Each number is 500 + 25 x the weight over its row's rms, rounded and kept within 0 to 999. Layers, rows and columns count from 0. Numbers have three digits each. The size before them is the row's rms in percent of the matrix's.

# q: layer 5 attention query, 576x576, rms 0.034, rows 161-174, columns 288-383
# k: layer 5 attention key, 576x576, rms 0.034, rows 161-174, columns 288-383
q161 086:497501518467506517478494501526497496514513468466507512511533475532475535501474542547516496490515490495524504502537514510486524519506544480494501499541457514487511539513469496501513460498464517540554492528527468524480521466511506478496469450540486507491516510492506514485537524509479503556
k161 119:517520472545493468476477504467482511475486530489460465491524522458525460485457491481508527538518475490478487518482488479526490517503494519488518468469541506464513454543500544478485458517489509483490475545495485486465480519501518530473504495519521541514512453477472538494451471490519465515
q162 097:502517496529512498515511514547455499489485529477463489516497529480504484460525495466528480457500463499504502542526506489527473515502487481504495519491520487523474514483551432507503510493499503456518463474518540486489550502483483524465461485510550499504529534540488477488459536525505447505
k162 089:484484500536519502517524474483518480486535528526512471475488491504510479510550526491506559510508475523505525528570500519495504493514533493492466460513497500473455521531525507479506501479545460469493508525497526531542477520526532530519482495491473457492499520509455489521484455493477510517
q163 097:501526496473494553488508522484507495494510526489499526538486549505499499475501555482543512506493483528503513537500453513522500483523508532513539488470492477497516562521533464462496465478539517469559504496447465450423522506525532516527499511511482496500531515499525512485491484475513502498
k163 106:529506466521439489495475535472530542518496484498527519455475465474457507478497525549451488476458479453487506480476495473497480513498516472470496533508493511529501507503537532511536512515497469514551531508512492496490493550473521556487478462475491499549491510501508510484515551490533518553
q164 093:510487500508508491524513533505512500525509497502514483509499489461526507516480507483531531468468532479481505481498543574506489484483519457465539534495535511504476500526544499441497517475565483507460495503524488499485556503452482454497519460491517543492498531508489521518525506506470513497
k164 112:474509520487544497485471529484500507543471452498538476497480504478465535478501489494521466485519516543508476471503492438514486549539502497486507532482459511513546501468479519510526487485528492526518489512471514533491501468449485481497495505512494493510467540500495493457524551461549529503
q165 106:456523476491546450472488483506507500470472520527518499515523464461498484513540508505505528501510519450548519531473492474502464517543556474505461489540528490537512515479519544496544513467479522498465510491540474519525506486453473515532464459521494518487544522496490480514513519538473504490
k165 092:528500513528538473540456494515483471540497500489464450500496510524480473485506477475496528497516529543525455522516491524505513491504490543481475476523500552500471508503531479480484505538495460515472532486487488507531550500530489505472535532519483477536467480507478498532466487525453488513
q166 119:525504554505488515472521523524497533496464449454491496521464477457490536528510487512500479514465539487503500454460493482500523517549502485493480529504462476514560510468501530536536501515484510527516509518493491536507509500489483523500474489492461487510480522491528476498525535530522493544
k166 078:477452462533514528527477493531495491529510527444474480509512545514540521515496433494487492476524517500512480505545483522521512463492446492544540468534521495467471516501501518455502497508499510461449501541496510493499526510478514502504502499463516504468532511506456509488506464461450503447
q167 089:486511508517494517486534551551542508538480500537501540480485505487466494485492490523520490533516551518518519541464492516513496544503488545497519443480501498480510515489513470490500477535516459467506520508482521498485500485515493515459540506536471525551512535473523488491474469497492511486
k167 152:484529460529523464505515496508472513516529549511473490473540503499530489524529484455502536541503479479466477531548503491501465501471516527528513473524517484490470488525505524476492511527464529481519461527506516466497483517523531470486524526484493541464525462499497508540475489444483466488
q168 104:477487470475509507521495481490470521507549494519472506472531498485526480497511516479540478527510465549509514524507502488504489492460464484488546514494478504476491529525524497474483497517469523464477443478541540512519526508533474518433538549480555490532573504512481508535473488504515499453
k168 081:522571537478521473460538510527491527491542449503554527555518492517507497472465517496492485492512492458523537453486498495498498497507531478517491467516521499525500469474483530499522502473516524465534487497484504506491455525454505458511475452507493494492475517526539521524509508493519531488
q169 101:512462481489512497490495522449516486488495498497469477457470528484473499458508491502469523508514565489543547489528507556516496519532558568525500518503499519489470507517517460522502516505499491494525562511516530495523485482483508465543500504503540480515482525504488497498474492467469451499
k169 131:498512469498499523500471521535508496532498467483515526458492486500480527528472530532484464464447495482502510473480526485446515504485504468512478533487476497553498524452497509485496502538564502541483458530485510510504506493524481487522496446512512465520487542531521491477518508479503497542
q170 108:546536552510465492448506537505479509529536513505537494501458465486481513508530485485538483481498492523520512480494484488472492493533502508515503537520462463507522543477481503489500506545540515516489473503513444527481491498471476492525508454487480493486475518560499513466555552508519506541
k170 079:489478473505528498533489483493512467490485501501491485505504504457514509475477453470488497486504479527512505496484494528542473508538503545483487469496506534454490460539561496501521494503476436476510508472540506472498494492532553480470529552551522562513553463466463549524489467460467477512
q171 093:497493515551466530458497494504529491474494500504498528488469472491535531485482517545508499522479529517473516475521507470549483470496466515538442489559483515495504540493526531534506478477560463481528480514563522533522491509477513498521506532489491525519499475511477511488506484516480478463
k171 137:469484471501510502559470515528480462499514521500494485489522515517493453496480503485523549531539528469512493536497558472496510492472518491512524462497511498469467471480549494481486486559472475507498503508508499500502485486523520490462495497507526514481523472505484520516443497453489475495
q172 097:479503522502491492508527474459563442521559473471479491497483486519464529516460488493473470496552491529506500511480526496495469516468517488494510472444474486486497477505520550478551508472517486555448473499496485534536512515521465535540506498474505484542484497536536496485546502521496482517
k172 108:491517483508498531447500530521490528501444500452517511554502494505492519504483512532507451463482439463513480515456476527470514502505512481504458481470500479501526499509487513530478507515520563519501487482469466533492510508477465482496523503498531522473489486497493512508505502500546537530
q173 102:474474479504481513487474501480504486502489482515500522523499487513481505500485507494484429460475484505501487504527490504497502472558456513466452522490479508486499510475554468527479458501497490504477532537508496503497489456485486496481491501486494503476519542480493520488512476497487499498
k173 095:502477483533479488550500467497504479451504538484480464505478560466490528481534503490500490494563513476550519492527555504492530517487536545510497489457544479549489485524485486476487507527461463479485476495474517487524513482539494500511558493502532475471543511490499487548478485492504481512
q174 100:517456435476451528487511489467516517502485504477505468518462503475500493507522488470522492481481480535505477505470494482502493531494464478465494482473494497519468497505464539509506538481513476519521506495510484520506533461508505495491558504483475516509498454517511453532494480505499473465
k174 110:496467466513526498547475488485496467470519535458462519518503528461520502473493494501515482485524505510511469467535547496510511492504526535464519506492449515491498508483529512504500504474518485472485471477525495449495460493507477464483509487500514480482544456524491496462489454486482475497